{"n_layer": 8, "d_model": 128, "n_head": 2, "n_kv_head": 2, "head_dim": 64, "d_mlp": 512, "vocab_size": 6437, "activation": "gelu", "norm": "layernorm", "norm_place": "pre", "norm_eps": 1e-06, "positions": "alibi", "qk_norm": false, "attn_scale": 0.125, "bias": "all", "tie_embeddings": true, "parallel_block": false, "init": "uniform", "init_std_qkv": 0.0442, "init_std_o": 0.0, "init_std_up": 0.0442, "init_std_down": 0.0, "optimizer": "soap_variant", "lr": 0.00304, "beta1": 0.95, "beta2": 0.95, "weight_decay": 0.067, "lr_head": 0.00681, "warmup_steps": 200, "schedule": "wsd", "decay_fraction": 0.888, "decay_shape": "linear", "final_lr_fraction": 0.1, "batch_tokens": 16384, "seq_len": 384, "doc_mask": true, "train_tokens": 119100000, "steps": 7270, "dataset": "wikipedia_en"}
Each number is 128 + 32 x the weight over its row's rms, rounded and kept within 0 to 255. Layers, rows and columns count from 0. Numbers have three digits each. The size before them is the row's rms in percent of the matrix's.

# down: layer 5 MLP down (transposed), 512x128, rms 0.122, rows 225-324, columns 0-63
# up: layer 5 MLP up, 512x128, rms 0.129, rows 226-325, columns 0-63
down225 097:121127114126120128110117143166072130106135111094134116148114156101155113152158124195130112151127055180110168188203127123136116139075125114125148209149110108166131156105161196073146136144072146
up226 107:150175087140069133111121071133145142145143151117130085093138084093139137099172131152135105152120121127144127074156157120087131172088105103102081152150172117116176113171076082167098098106166104
down226 093:131080106167112124126108111110143107071044109125135140117101117158136139107160079114133114120117146158154106032059118167162171117177177126162158093056138118136105103103090178143175193140067132
up227 107:093185140103053146128173125116111111137124147137215104062171165118141075112211052203127125089139080114166111126128131117162172136120124182182162168122120152147138131129139132136144132110162143
down227 111:138109128083137183127136111138111134103116103149132128073139127111128134146143133189111110077151149160084165148190136145146077147112180098139150129179145116097100097140176098116095055111042125
up228 106:116106099159124098094125166098082090116130154150100123103123115138131083085141119150140135065133125167135142094162150127191113148140170152153124128087165202096115134193106148094165076167122172
down228 108:123157157131142139112110144110080122112119139152101151134129162160124199104154186160121105128121078173147143139128117164130129201094128114089112152061114141100188150100086136086162072209118153
up229 083:192116132070133129147165133104063154092066069118142138126146195147128060123150136097147129128211077150118091078109156086189097066124177043138094154129135170122113143165081094124084101097153048
down229 080:104149092148133098137134116138146090122115081123146129144141128179064137206116213115087090112129121106114147142137174111102094155097146179120124152158108149111166156175080088129141113152094159
up230 083:122146124115140107105132152101116104131129129138115155133190101158202062125115089124136127174189054184101115136100143175117139124170126118105084168097092110153093135121118161142144130149135122
down230 075:143125121112127124101091117144113163166151102164200067131101098095134073137172141149107126098108117073144141116153183090135083160134175143155131100197152151097118136132147098122036130074120160
up231 109:143116101149129127119173106129135122066104167100121139148118130169088175185083086080152103146108105108146153143162097090153203107125155118134149180129157144107127161116145111053132126128136096
down231 104:096126115112098170147146120118160164097132136132152130159105173205085157120087150107084091158131137187158124087092122111146156160173130150133147049079190130131137095114117092142123108133133135
up232 103:095066165104150126127105130080102125131197137088075126095074104161166121082078123151095066120165111131143092112116148141213140114131096170133154124081173109160158144092175136123081156165135172
down232 103:130105099135097139056075093155127115108106121124189138148099107132138088123145113079118165144134078110125160171117119068117082160150164168130176108111137177095100169115108130102106161145171106
up233 087:178114138070123115140096129137110119144121067147153158085146129125112145119137079148138123154107127138102178063193185195139143123102139114140118194154120140165071186129138136088126155081168125
down233 082:128106066108092118120124169117070169140132165201141071083138148145119130123136160115110125172140086119143160104130138074085069097162148139108159124173154152101148194072117141117063129149104123
up234 102:194093132163148134089158092149148113175131104138091084160107147084131133080089089121179103168135126150162174144126051119125134060071144138179129137149132129030159200158079142137114134115149112
down234 109:153157160096140141074121112125134106151130142113120172125124126100168120121170110123098149086152128087107133143194140149157146113129150112107068138112116122168123088118155091152122095095146125
up235 097:129139152126139135088118097072129155113142144146086131157083168111154140190105119106119128104098126123108121055139166159102116150150106160115164089078135124110182086152103131114147124095111132
down235 096:151141081130128110134084189098122155152127109187168126141106119123090161092095178174141110103122100131109105100084106128064148131173129102122131176111131103151175162075149052183130137121116163
up236 079:087152168184115170122154148122154097141153180137088170121116105201158065115194092108157110120179162138110096177148128125111171095090108079125174083109102063136112096102092116130136190073114132
down236 072:108088074123059087135117150122098157112106153139161051112084165119065190130113158133165105139108129073116123112190130143108107155104113189105090117179162153118155168137123093146135153084170124
up237 115:099064107144105097182177141121088108140149116117146111153136132177090098130118130170130127109112100149169132129077140108148126145179150189188179131175182140029082102092116192123163169139104138
down237 111:090103107119122102108085149113129118085116078138123137102083106166092116075129104165126151112126087165090101119118063138072159125126114120125153162121156089140123092136037140234124156149109150
up238 081:104110155132137142129160116143181154161169118163135112169134146150166086110107143148102133098126168127164100100118170107174113153116080179150202129127119076150157141111091088158120139150166181
down238 082:119143082131127096136101135120120116151170141103137045120088131100098161142133113134097125202085072112160145116137161128145112146126083159149124144172134124053149139121113122101139172113116135
up239 081:169139117182140155136165079146157167152114151149120154191100142152142228089132114129130086184100144135055165151145116189130115167155084163077176109129111146147120167145161156158090124195102124
down239 087:174188110114156123108071088140121157138140127151124146092158115144162125144181144158136162088153166119141071102109116111092120155151113104172137120142162178156153144116147129119151152145115102
up240 089:057159127101127153091110173134128107105156126173081129062068115125121069115111012107147145120146076148134088155144135106176171142104128142155129155139095113059158153160100144144095123168116159
down240 079:119098084044102097124166142165121144155069175115134097141065160163106130153153097113083077128103139095110117096063089155137127206161109143074095098143112113124131093101158128124131140089115137
up241 089:133132149102103166096175107103060164142141130088108084104087154135119102122085158123132176096178160112113129149123125113114111128142090155130098101081116180155116147140087016124156107175118125
down241 089:084155130111165134138099128128134148181120161144176154176123134162113084125088174090164073193149119095141193112114128124106173176167157124089159138153105104052137181071164149074162143117123128
up242 095:082161127085142152095053111127052152125134158098089135110139104120135136111125122153136084185158106142049076132089134096177044107128155159157119136104065094116166167131171090122108091138105107
down242 079:106116104131088167193125134143166148118147129117137072100126188124093180092105126119136092160108142070156158138145155208128118125138086074146131143171180160091144175081080128126126103106118133
up243 087:076182113153120181095135129128105152170109154099068122145154191121189115145070074173115116145160125128145132094154170118192064113106169168128131091128109103131098216057128117144131105167165141
down243 091:139119133167119132101126113092134109172076085126146120145142098086160136107193118187140159086081117158091127114112093139100146104145136116150158151151124082133136016116127182109124158113052143
up244 111:134131160135183200108095133153089147170129138206114117141102119136075132137078123105115101158124126075153100132116145155125153124155094168110081180078164132115115108136136105080153179190113129
down244 099:097113144184178119163092114156096161068186144106134156133127119114082147138103126075125134162138095114071111130121079108145189155151113136134118140149113178100108107131152130134151153178141121
up245 111:135118145114111116086147210126145119157109171150130121168123084130117080141157127113136177055149094097085126128119159088139092145125128133049196102170113166221129154154155120089107146112149119
down245 119:112111152072125062176064107146159156149071169155120117073139128182117129073174140140094154105150129121086134122134103079116193161160133179119143117110141140132104114180189110110161131120113148
up246 081:128117181071159178141084135071122105112119136066087149100115112172176106134111104160115103143122121188122114121067157155180091094146178119165101117088048144133131115070121135152200122109169112
down246 081:135165077173151118157094080131136203151151099126128136069115072100112131055120141155159100152121159123135176089179112163126135106136093132107138152144095131103157119118171133089137183164151100
up247 094:066112068147152134097125085108198170095105061112163189084119160103124126154126139171159141107098130093164062134118142152158123191150201113121064141133142139109142089113133157143105122127124073
down247 095:104154113146198135057119076140104077132101073110083165133184091134141136112138145085128131089110117128101099095149129088109088110103134143112131099149115136156147075119060150151154143122076155
up248 111:038127112095109140130139193128113081115120158104088139097141111088084162122116143071187162158121151142130131127127128110180078114151131166097146113121152111114201138152137110147137120141134113
down248 121:130167117163162131125069160150062139088146143138152139132154112140121158169156107119119118101191196143099158105163080100090134198121143086090142116140147127155105119166094118136075120142149145
up249 108:143139147121128108200227092145157174158114183148190074134120088193182167122124154096131140090150121123076127091110225157142147129153094131135033143125143113120079142136099151159080144134142081
down249 107:146110082098125141200142146144097137131174192073184152112167107111127122120163133170146118126108122162139134108181096146067112145096127136106162161135109150123091142094140163165174162145185175
up250 097:078067115099130131133109111130039118135151133101128068130135172051078122168109124131181157100170134127202074122142142128166115170131151165146117148126118094085196166163092150169106153171134085
down250 122:111105110121117059078112125156119081133118169123134122165106082169185105127135099107107150127153145091173174134110125111131135164126145168189052157116101148114068089132111124113115149104125152
up251 090:164171123121136045129110123110137129175160100166130083136077106124148101116128101099136101095143101151149089114120138131141205097145153077129174131082146166142154093127108132131141113118180120
down251 091:134189112143129175089128131098125121134105179161113119053220098090165167113112120115137126128137163168133119076139123131135173185146159121093137139128107175099124120073144181094139138143116164
up252 100:156127118134118175173125143087129156113109116085129139116157135130112098127109169057093136201079151145108108099179109135152109161163099173138147179094144114097125102082116100097127136125155070
down252 099:151152139141112112152082111152127097041142153146165120098182119147042107144123117092147154121160151155152090189125131107110168112155159122071108119127084123153103094113176175144129098165146145
up253 099:091109153163111192157134154104138120109112152129102106128114111111142127093046109168144118121112139105111130158152160132177118064108163217149101206156098114149093097187134103150121107152146189
down253 108:140188122155151152076105139103095133129194078164145142160141134115077096105143118104084130149128124193109140160099186125130113081084181088146070162096107176123108148158119158098133147110115158
up254 085:145128140107124145120119130082214135110143126108163117138152127201160080118080099133116066101116149106102140164103143134178157135116106098143125085114109173154120153124091180090146183101185162
down254 078:140144134143143118167115108120122114117051152116128103066076068104139166109130138160089094169110131132120134119086070177081080113129084091135078138191121133085132114128146112049146182153104143
up255 090:119146107091084180152039136140219126114144134097156215176112147136124171102099101096109061120165169097100092169205124153177124131176130168118152157101123118133136152103130133141105142176138143
down255 102:147133149148138152157124167101088103099092136127105124130151119138092115139134107115116150082164180125181144107131138090171118163175174102179087116126151112088120106142186135127140163135163087
up256 116:137085140102102131163104167133192093173116137121139107164128108121154158158062153073106133081107153150140103058130152144134137109150137140143128129135089063112113070157150166084186091090175178
down256 106:143081144103136141109153174156104136108129077097150100138120200165066122143132170148088136122131093144145046180089173150169178091089113096130117136120167135103096178156165126132161108113088119
up257 105:138102141188159149116139108137106199144132107092064094084090174098113139077093096077123235142150092186148108160120065101156131152151151112101131122161144159111118122136088140149104149140124178
down257 087:155116122126120123087155113128133153127056178125049115134083144102148094148103133147164184126106126105069112122130164147120165077133139112150080142142158115116100136121126168127151129144134155
up258 102:133119125102046150140147113107143137136131122138102117103111140160117145165129145172085053120115070138125187110070184105175170143164181192146159107144143107134165124105117162129125171109135180
down258 098:198097189138133131152185148171121120142151145166173154171178108114153149084128109139103101148148137086134124113138099142130101185100125099082145051097118146099107100190144156123154139067152134
up259 097:140130147142110118144154098067106098104119176092156111112123154114176100126118103137165138122114122114159128121143103109124171139124100093138090180182111144123198132127119141153116120120114079
down259 110:180180134137175130122165090178161128081105067191118122178088116160100175187156111078083176117164152151129135117109154164112173068135127195126134125112134139159155105069161148143149125119104077
up260 106:118112077144123213164129125087087142155094172137075171146156150095136098138133104132188164174070088069195149134072081120173119160135140091110108166046139126173134143153140102124091106119142118
down260 103:171147145110164104164128128104163181173103120089143167142091103139096148197187100150128165111112189154138148125135109095108139088174106161154159128156114150149123157124143184094157169124089185
up261 117:105112143147162114125103147146139194093168158149093138156144160108137111161074141151156115126146128166172135089102191122113132089102131110073113126045103115202098115180159171107099089165161167
down261 128:183144111125169092128093129103127139123187111169148125129140140138083150091123089142136165059103142147079083118142116055077115067124112119108178118081121109161126128145095085179130135176060139
up262 093:150125122138122149155084117111071126138101101157049162126092100147088078115137139127103143116127109093160177096167193135139134126083113145117087136144163159104139170122144110177181143072162116
down262 088:075023094117062102122119106084125138160087136146118090148087147126103126142123113136184115120129084105145129141100111066124139128171108166124119112133114145103101128096105145195141144125126120
up263 087:174110082079101150118157124146055099124152124095108155116135129077071124139166114105100136106145143105161102133088169058136154155134164114193187124077131078167134092099147073158178128079126074
down263 089:158089122101175185104112156119135152169141067160135133149079112161083135082131116101093169180128114145129168131166114133117111156164149114146132167128164185121125090117118060090130170157089143
up264 108:145209150132136134103158126099072125116111143110081122115154107105063136104119113119120141158169147140111121150107165145151118158132088174134148135128101139180059074111168136116048106099147080
down264 111:160095113104154129111089093154098133134155093152097090115153098148076131146113139113166102157117077141165116121174229120184073150131105070125177110127197184116121091103126118150107155119138147
up265 098:120129191152122152157082165142062138133131144167128073106119124124130223162159078126109098120132091177130186082138154112125170105160065100122142139119091165132149166091208099163039123114143083
down265 104:094164127129127094089140119112097156126126102099113134110223152092116184125140079102106126096096124171144175130140076112115160153096074075028110121066135091081140156130121139125100094090096127
up266 095:142124148104136109133154132109137169135129071091098131091078135093139123136100088098170148108128154082090094094161142154124143104091126091129149163136088139155143155174074163113139106134154109
down266 112:161140077122144124148149142125185070185171116125067119094107069085079148141153172142132150150132128130170116107136153121137073078162099142115148135111126136123163116111143074088118143142127144
up267 100:122070133149162162085098139074167066131158089075094148125153144175120140169094119099146089098153126118115153117092118144087098091137165136109137123125120135185145065080133191124155128146130135
down267 114:147170128148157132112144118154113110107184111138096150085179109111119129114124149113129117170112160163148154133200070136136118103123128094225078116131143130133119044111122161143095098107112102
up268 095:168108135126115105139135110074164141128129153126145100187100195096108096146192084161154121093132117090110130065119188088120136176156051116181084083168090153134114079168151141119129107182122171
down268 096:124157193170182140136131065128101161085170083132128144178144092113176094108131077078112143185121091102137107125131073091111127104137192120123163126113119143151119067077106194106115122191116203
up269 092:149073117076156152190100114085100088120170113115188113206099103139110177117069128186143123095114156117136138131096144146162169170090143091146123159134081108132105114124159133151118106091155087
down269 087:125152115143140106113106110136098109181107074085114066126153141127118117155139140105113136110109135046150103103170147092127070119175157118156140169116106153096116165103165070168139098132075041
up270 084:122181108099105111121116123174099135157106079146125153099125130114135079147113099109128133126158137103152125073147170162133125132133128149103106136173123084109113180210092114134079106204163092
down270 076:134098109123175137125120137117121101093162142126125111143099224132085178148141125155137128157163156078084121187114134126096132141114058093120188092174118178104145151101162091108177147150118175
up271 094:084165173151110100126149101076192082096112152171139068098151094139089144119113124124162214129151138168078135154134154121185181135153128174100056123129125117131144167091136159116171136110059097
down271 102:136122116161151134056176174110080183120088121153122171111177088102146130109109139110091129128090162116129130125144118124088136124115147113117182178126113150104086086117097118110096130172175138
up272 095:087163172148084161142131142134138145103131140094093081168095097092134158153154166124108109161112109160146101136131115130128100121097129155144144113151106134169183159149091095092180096174108136
down272 104:162104128160154125129138115111100089073083134187117124116112127117163133184177157103074087027102193146062113107171149118156136107140130142101174124101130151091079074120150150104112074080145099
up273 085:128072113180120123124148114116144112128178175098156150182111131103143122095178112142117075120147177118096149194123132072142173140169089118126161028119139103146123101083113109126163140106100094
down273 089:103116098164121078173120144125086144118120154106140080065182132070146142124116146122108056168105182126108090115154115164128055182146094126119073110155166113053089087109176128072117129156098097
up274 105:119094120037130147110133121131122116131137194094169125127152145107152072085097163067090149132048096203137133100141143201142162171106123159108142111118137108127103118114147144116152103148156105
down274 105:176144144147166151114133149138077133111090126146155120143170124129126152153121099116140162037150148113148106154164117094165158115094164126146151132123122155143132092153135199109097100116051131
up275 124:112069131117106088062114108083123120164143056159135117156114137117133144097136132130097137094075100139113136093133166100141100084156146136086106156175130067108100129099141125162105138036128083
down275 116:125180140131121132123135167158120144114010157099176131075154119126079107137114116167145138154082133133119121109142158067060101163118135098157138090139139141162126131115178195162161141097063106
up276 127:098091123097135127149114071152197095092189162106152098144111172122148147166173064049139111142168136089097085121147160185139143082076126156125123047063126143113115206160118112157109082198110180
down276 137:127139101146136091092080099134203105118190179098151144105102155179100129146100163079144192153125113113155081144122156153156135117164147092125173179067121165121066197137162185139100150133115162
up277 091:132135200153086172153160124100147130102125146181167181110109129146102155169158156186143144114115175111108140169127151146095165086092191125109084170156147136147099127111173155147118140141202218
down277 105:142164087135129116148137116145165136147142109134124132133059114156155149093186075115055164119125088121138139121153110177117085112138125196125126112143103117161117115105110153113125176099099162
up278 094:095103111163093149128128082144139107112128142157136180111153164086133092100174107064231150199118136170169132132111109118110181071117072119115121155173143075129116175160132130106121175104086119
down278 090:147129095139172139109106149128123130110144129093122150092140109094074154122074141123139194139118118161158146156194112125122090120085103110091088122172189141066115074085111114135068143131136144
up279 096:074182125121136126117118134141096134052152117081104123161130140167133091109164117192097122108070150110129151163100128158175155162149140136125149131108077138123179106096105100162118097162172128
down279 096:137101096147100180075088139103150132132159138103127185074149156151120186057079118106159155177129145122117111130134123099117069113103108127091237116113117179150153172118125132145144087166127125
up280 121:087139095123094184155119142100065126107149122174178110077121110126097112073040155138138145092120129112132156097142150149096113135162123120132087167119126074110185104116110163117093157074135105
down280 150:100170208079152102143144109114136193133142112122125130132059086124122138173149107149142130064127151070078126094101179106139145081123132136119128151130083102124114181140137152111134156163141143
up281 121:061062110133099132160113111091142109110116125078178121148156147075100073095168068135163138151172118102130148115137154079133139129122106130126083102107199140152125135149069137137197175155173084
down281 116:157097130123088153128114153060111061080066149096185167121148091121099120122137083162128150087124138171135139141149147120132164098155153091184146131125103148111104092123111120113106125108088136
up282 092:130109168060087136166146091130144129108169084106096188132071175170090151134184135124168133074167102178105103096152115100186155149128131110146057119126146115153144108192162130114103130167150113
down282 099:123119094162079138144098176132122134129121096095157110088125190075098118098117191060116211135148125145113174130197138102131145096156145172121171133149096160116154108111090116098086172121131094
up283 088:158115148166118125178120167142155072110096119165129151142128142107122114108195097068118117105141100162151174128138135149166154140058099106118130183140137100099111141123065085158138041194160173
down283 081:198177133123186112115165142180131140147125086160146111134130171107132142157121156177109074109144150088111137121159173119158131119185133136123118150140141151090136150128108139067136205142114074
up284 096:128121076149101121181079088168099171127119156114132147106154201131181124157182191171103154141134122165079162126099116124122098144156115119125126161171142152187114077129093085116137141108122113
down284 088:153198103131095092118139134121132095083160113123156124137127125157130139115128160130129162099083078103127051152149146101091121195181110100118164128081099063113152112154148109101110131149148178
up285 091:133094085127162138116140142161098071155145155146048129108121126092163089173096089144154135104136118050184097080139127097178141142126170096130145115126140071157120122148120158120152094136111133
down285 082:142134105070078135153154173125142119086173132143102112160116103140123187090109116134092122229129092116086158106176138105080106089106121110096130085167135131075124099098165114093159113147150139
up286 105:149127118146121083083150128172129157086129133120116087054137180110053153093135116154180095119108137122107166188104124106166091146158161165114145142093079097169154175147159135069125132092176083
down286 104:137180138113184100092117089099139150115163144121129127172148116070132142126061119137138104150103157149088147167130105132167158103072161075147139170154073100129105110177132087106115144172130108
up287 097:117160152153129106150117136140101159107121135083103117084155123130171168144176099111162129110117145159071163199074135093161122137077096138084095113182100178174112058130171163105069133129178134
down287 097:174089092168136152123150149120062119101046139184163128103116141143163109143093092107120154157094137103114139177136127092221136139159121120133094125104095158092075087078138152059126142134150086
up288 092:159115146150109110082135133132090174098094135063136086148113139169158106111147190071075132102194141154119093092083170135132105145187198204074123129109098125131106084100162161148146153113119086
down288 087:125120145149150108119114133119087093120133156189085103115097142104105121102157092105121082090124132118177099110079117117137103116143138143118130107184191124136140114122136090147130100146122183
up289 087:081129155109137148123140090159145136079161093085110180125135155115172081079153170108119124105103153096065097124167155128117142134102081114116198122103092114143101113127140124081164155071108116
down289 081:108102081081120113105148069149103150116156089126137103138104090164052151159135125101052155148108081132144178102082107078116139136138112121170198114169197151086110136115126149122129159120121170
up290 100:123084151105152185141163150165100175112058188121132120143120174180176161163120098143128048083169198136116128110113129109157136117136085117125115097170130069115109117164169120089147079122168115
down290 105:161118172071141164143148132151103151215063130131130176108122145145132141183115124142107147128159109168154087172186113107118110129165158101113120112131115190156070169112163168139188123087076095
up291 089:104131184113139101151086111085137115103167153118149229150116109123161107122135129154119148153113134125136094182146092116095151107183128187165162114134172190110154151185174147129101166183147054
down291 087:078132089103112144108110157124161097119192114086127094090166137143087194142170195130108124144128126086112113082175143133141056136126154114073146154128045120087116141116104093043142125096203143
up292 106:156128113142120190143163188090134115159100166092148058112101136108185087166128115130177119092130082086221107124071120153120128144094147145139106143109099135111085125163122098111196117124132065
down292 107:134141106190155114167129139109136105137127141152151143117135151154081169112096146146186172136139076182109141116130126108169108150175165152083210158123086143094137157147119149061112117146120135
up293 107:090102096153141114188128061113113147119135138146194165134109124146090091129132079183108143116137110118100175117144170164106103163121122105120121087125140120186132115161107122148134161183172086
down293 108:108171149148110066164150084086079141084085160160219111112074111084085126148137125156136126162105088142135111129107129098110179177151183104119150132116124106144109128121143148157125159119141110
up294 119:099131108095149119158155071145171158074146098099121103110119171105109093120096074148161163133159168166144137106108133150158162098119138175152142153133168116185102169084143125137135142119117144
down294 116:093117097102146122095111110087135124089157072118118089092103107128217144112175075189131107136225144129149159132136089091097163157103074138131119096088148139062147086139121112107179189119138114
up295 112:071055145076162143126059088140138104160108100112126074118061117090118129173117106122129138106126132113154134165115111099119094103089071152106149127127117110114158157041124133132115145103152112
down295 120:143110099117108099160089088075110184100168078122126115104081105089103145054177109091151154105093092086143147124127171099119148121142167100084187169100143142130125150091149090145145134135102152
up296 095:143119119095144132163107136099104156104104164136199072179169118169178179124117104139165154143087142150114150204122114115115162146113067107094105124122155109105105179077127114175127173155133118
down296 092:125192085180137099160045146124111130147105110166162174128122109116095131130126083148143130112136104153144103138147168152127134176146141136179169146134117175079112080162176088139168133115068139
up297 104:135055164104098146103139160149126212166132125157177092078161165081092112180111085122084140137091153140095099123101070131108129142116121100116152187106100110143143106091151128130105160144074196
down297 116:155163111125119141143098158092125104136129069123151125158132154077119100162104077085074177167111133115162110120173092201112123118080103083128168130086077100109085137140099112059137106159075149
up298 103:155065123085112142113125084151121106172118170111135108093119133120143113114121141098142124113166135117116072159111123156099111110153158193058183130126069120169127115170162101102137096159129174
down298 103:141140104155119118118174150139082182136143199100103115137121105122144141169097180139092078119125132093118143112170153147169105122094167132119115137182116167170094070116115107142074107058101058
up299 094:130161134168148112190097138150138148132097107163126100148168132151174118113158115119069087124129089146124128118068141139145201099157104086112122105171079083150096141119098068111106108175094151
down299 088:118086143129143156146093096169125140096156142123174087126145107097113121165095127131130128163123165106047187097168161158130142112157093059096093102080131038103185118134098151179121130209115152
up300 108:119070202135119123157163140062142095172155120086145099108133114128098102116068116162109141165109136074152129045115183072179122138122131099129118188083169115150128098182111098170089092104078161
down300 104:118137090094153152128152135218185172217104132128148147148144124189133122165104157136120122135154135156178145171096095193105073168091084130155130119127086126107116111119128134095126040177128133
up301 094:123150106152090106042115116064180194117181106103144148171104071140128128203138174124122117163157082089134070105141135151152167173151114133188125133092103110131162156115112122178110130059158110
down301 102:085154134135142085126092031111152144107134080139057107097110140137129132120108055128092108116096124091154099109163156113136149116112083081157078111134113089143090114178107131131153143131144121
up302 091:151104156160130129109147107116169140167102140206183087160164161189134154119154127086133167112115150104091092166095121150145173124132113152095055109199153068104187085145090182149137173141150089
down302 099:107135152156128128173133182149113164117167135188076100146134071148167130144097197111070086136106170169116160115130110143111166108101185113092170121105164152073151134123159077064104033091094152
up303 109:195153204101133164147118056125188103100134126148169145099139106129131144147102100125134069108115083137122074183093109142202186128140104129113112127087136170054140123140117103127106092115150121
down303 102:118087100081135107128144119134097156166060119084135142072101151129123135123133158149083087134097164159138115115165155128172136105172198056086171080177146145165160091050175127119115125128088085
up304 094:170104131124130150098128125103135142178096188112133143166126181103046123118125048122163043136114112170097132149138096149143135103105131128088092165096098051086090135118165169142154158136127097
down304 092:159082114151185119137109121130089099192085160174118124126150120129098160142108106152125124098106106147169133118092170082109123109134098112126124169115116187195166115084104177136100135136103116
up305 099:142091167141136123144119145120118081118125101115157094166136116129145153134152113112129227140069176107121107134174135130128181194169082126139068128178138156195110133098195142148106118182112113
down305 095:182138134144173138102103149098154163147082143131125085042173083131138086112153116153091070092097155108145141159196096147085121131097115140072074121112107176098112100148138165110105123113137087
up306 093:087132110096123073135134120152140207181096114149126151139062179144194137143107145166135159165115098111109134099119192164163138120147096108163122122122078147124150087140131164157126100106135169
down306 100:136183172121170102103066123087136103081071080097120143122174102133170152131099168120107191171138122173151136171107116131160143147096162134104142126111139093134123082122130145108124097111122098
up307 095:144134126094166188090110102090136126170153128140112140161169096150109142114104121160122081143118107104112116113142182131150190116111112165155145147165153095130091181064162198088113156077121117
down307 080:071251124141107088139096178100120131095137165147153071117165096098126114116129155123129158140131134108156158092143110183151093088115165100132186133132115146080090160146136095073119145156108118
up308 111:143142142149132138101147123186119121115175166120173158136120142117169137119119054155146116121153157147170117136157118196140109140087094149160161083169109126186118126105140142138117184155150093
down308 094:160138144119133168072092086142065145075112105131171156167174140118121127139133123137097180133080123161115100125155128146123167125138093111084159162131098122141147125076153157107153118122124089
up309 087:102085233144138127169117099118148158091107115148153096145148138118146191136112139129164130196065164111096173179145115124120137227108169096099101164109093126132155123091095164177114137144216185
down309 080:166104134120101078161103147160051097093111131111192083154133093122062123114111088179119128135055098100096147133111137145115101140175101158132166122182156107049099137134138152113139118124019105
up310 112:142130135084115138145131049128118143148094095110153105056139129105172129179117121171104081107147106096190148087138143143087123102128139121236098163145105144111077162136119083195113110081159090
down310 112:179153109126170087102063103124119131141127093158130120131166117160099093126137117120124142066103165167131134125109148111114135129071141122153149157067099100142094099131097151154143128160133180
up311 108:127075150100152124113113207153148142128095156123115076111130189069162166217149124114103136135168085072063121112106134120148138115123095092101151134128126126108172076143152137135093181107160144
down311 105:105093132087100128118112127082134132141135020129172116124132153078109085102154117081094173117150132167127198169112115128151186112134148108132160126125061133199148087095161127150085100152144144
up312 093:115113195173173105199147151168098127087088168183090129105122165111112138096122049121147133144143122096134169124100146118114144117077120164142062189083118136113106203117177156085139134078127145
down312 090:164205133144138137131163102162180094099139134126147159155130124151106172136172112192095138076136122117106090139146113115137094094133161125113100104142080163167180123148135113099163125173089078
up313 099:193111114094115171146156089095171146123170130132125026155175131132129108143140098157185128141069154126142136141074097118152136111134184181126184135167089101160076141097159145172101209081162122
down313 112:147130110121179122106154154148070111098189101133120106167153130141130131097181113142118130133137150126123128174132139176091130115109079105134099178099158146120142113111127118172100083129115128
up314 110:133121190089085156157126149104119117140111129128110115117114098097143140098128087102159138227152143127133079157155169133125117165129116111086170174113175091175121107129129136136064153196125131
down314 114:126132106091188110113109081144122100137162110120150137163102126103113089152159100139161182163106161114121102178106126123069116077134107099077131109076103136168126138141119169173168157110098130
up315 091:080087175118117125177153139149123142122089113064125116165134139118137084116114102162119174076161201140127094132108153116163115115107135139149176167113144143132127102098138091206155187111120110
down315 092:136145089091182134112061112136129104109181141113119137123104138110142100146145199151148131189101142114152142093145089106135090149078124106134158151135133091218115164166092087126141160211096110
up316 091:061065129120070105136112097141091182170130108115118106113152141145146106141087168150152128122138140123116080104088112103156112163185141200133129133109118127192135125134146123103099084139168077
down316 088:119077051147126099139103127149174160097143123091131101133110149150071115153110111077096073130119085145127194123100126165097087138158125142200115136102155149142167099168136116141072165103113181
up317 112:098143162128114132139117133076160081091136208107146183151081170117078110188066162146120140151133149178147165127107094142115068092094110105105109155090152094127082109097081163133150127156133107
down317 108:165093155108143152128065125137112159011164107152166183096201140097124166108080132163103164135142124157098149119154110111090110141075124132075157121129154123102109100120116155119108123141124095
up318 109:142051173130095190139142145129171126100159163072103077104122135040158098145144181175098087094136072096087097150123140150143135112174091125191160126091163117165157108158120090179113137134099159
down318 123:144100166150122133140193124124138099086085123094078112096153097116106100088137162127139078132116128128112150139173103111152105111144131099143146127116153192120137109103204103113133126161058124
up319 087:135140142139074146123111137081126155104158122061102160144186133140138099146226084117121137144117085210112112148127121099143131156143125156099161134100120134105123111075101077165118136186165108
down319 078:114210148070094057107103141202146137104126117158177059117109124140081180121071110150115098150115098125148166117130115133113112101125101150120124145178122177075107172179136162076116158119105142
up320 121:162096134150071085115085138113125181116151142102122136126095087173132139094110155128120070148150146131135055127121072097145100138150147136112121190110185130105108096147077162111183101085137101
down320 120:109117128177047099120100163133132137152184155135133165163152095167148118057141148057095093119140158135098113153155099126139106119121116120061140202116121142156188126138055140159162093150127097
up321 090:143139137112150168123135135140115113080116122064120085161121144155123102176117118137104094074091167180082113094136151094166072141100151125169112124114119117128151109172118143202133163125161156
down321 097:148137180126116084159107141106125172142120164127185130149119108084081135131133103088109109055049149144193153130144130158121133095145124162113142121108124131090126100107080085095101089164134096
up322 081:098117138151091081145092108110107108113159139122149159088077136118117184117103112133165084166148166088114145107125166126105184129102199103111110162214192116171030112143168189111104092093163129
down322 097:127137114168163136124072126105142150096080092158092138158119154131110160101097168088078129147108138150076136133159132110131145121120089145105136084125139128104126123112109110094089163125095133
up323 081:059100140148108114143166152131147133127143125117152134101146110136179116089122161114138103159161108181126108138091100099119093207172116129213165133101144106148065150118155138162130114142042042
down323 090:175157143173113130080075122107102131067131116191160152151106102092087126181165094188147181129123092072136100147143149105131098097087168074101156097145118146154120119131124212134122144150144189
up324 095:141108153109139181131099113120126172098090174122131192115136085110091141129089129134174184102132151125126134164097150169150078137092161116076172087115095120115105149171102150145047112146078032
down324 102:148141138124170135125122151177114154095093133112146160156173129124131151128120104157119183121118151122141108121132126113084112124118136098107179076112086161098080118113155182136110136137070114
up325 095:097080132134140120139105104100138191136128074164067171070173183104129107095067061090123144118129106076115093118096150128118094108068141140109139113168126096145123134168132111152120120135141149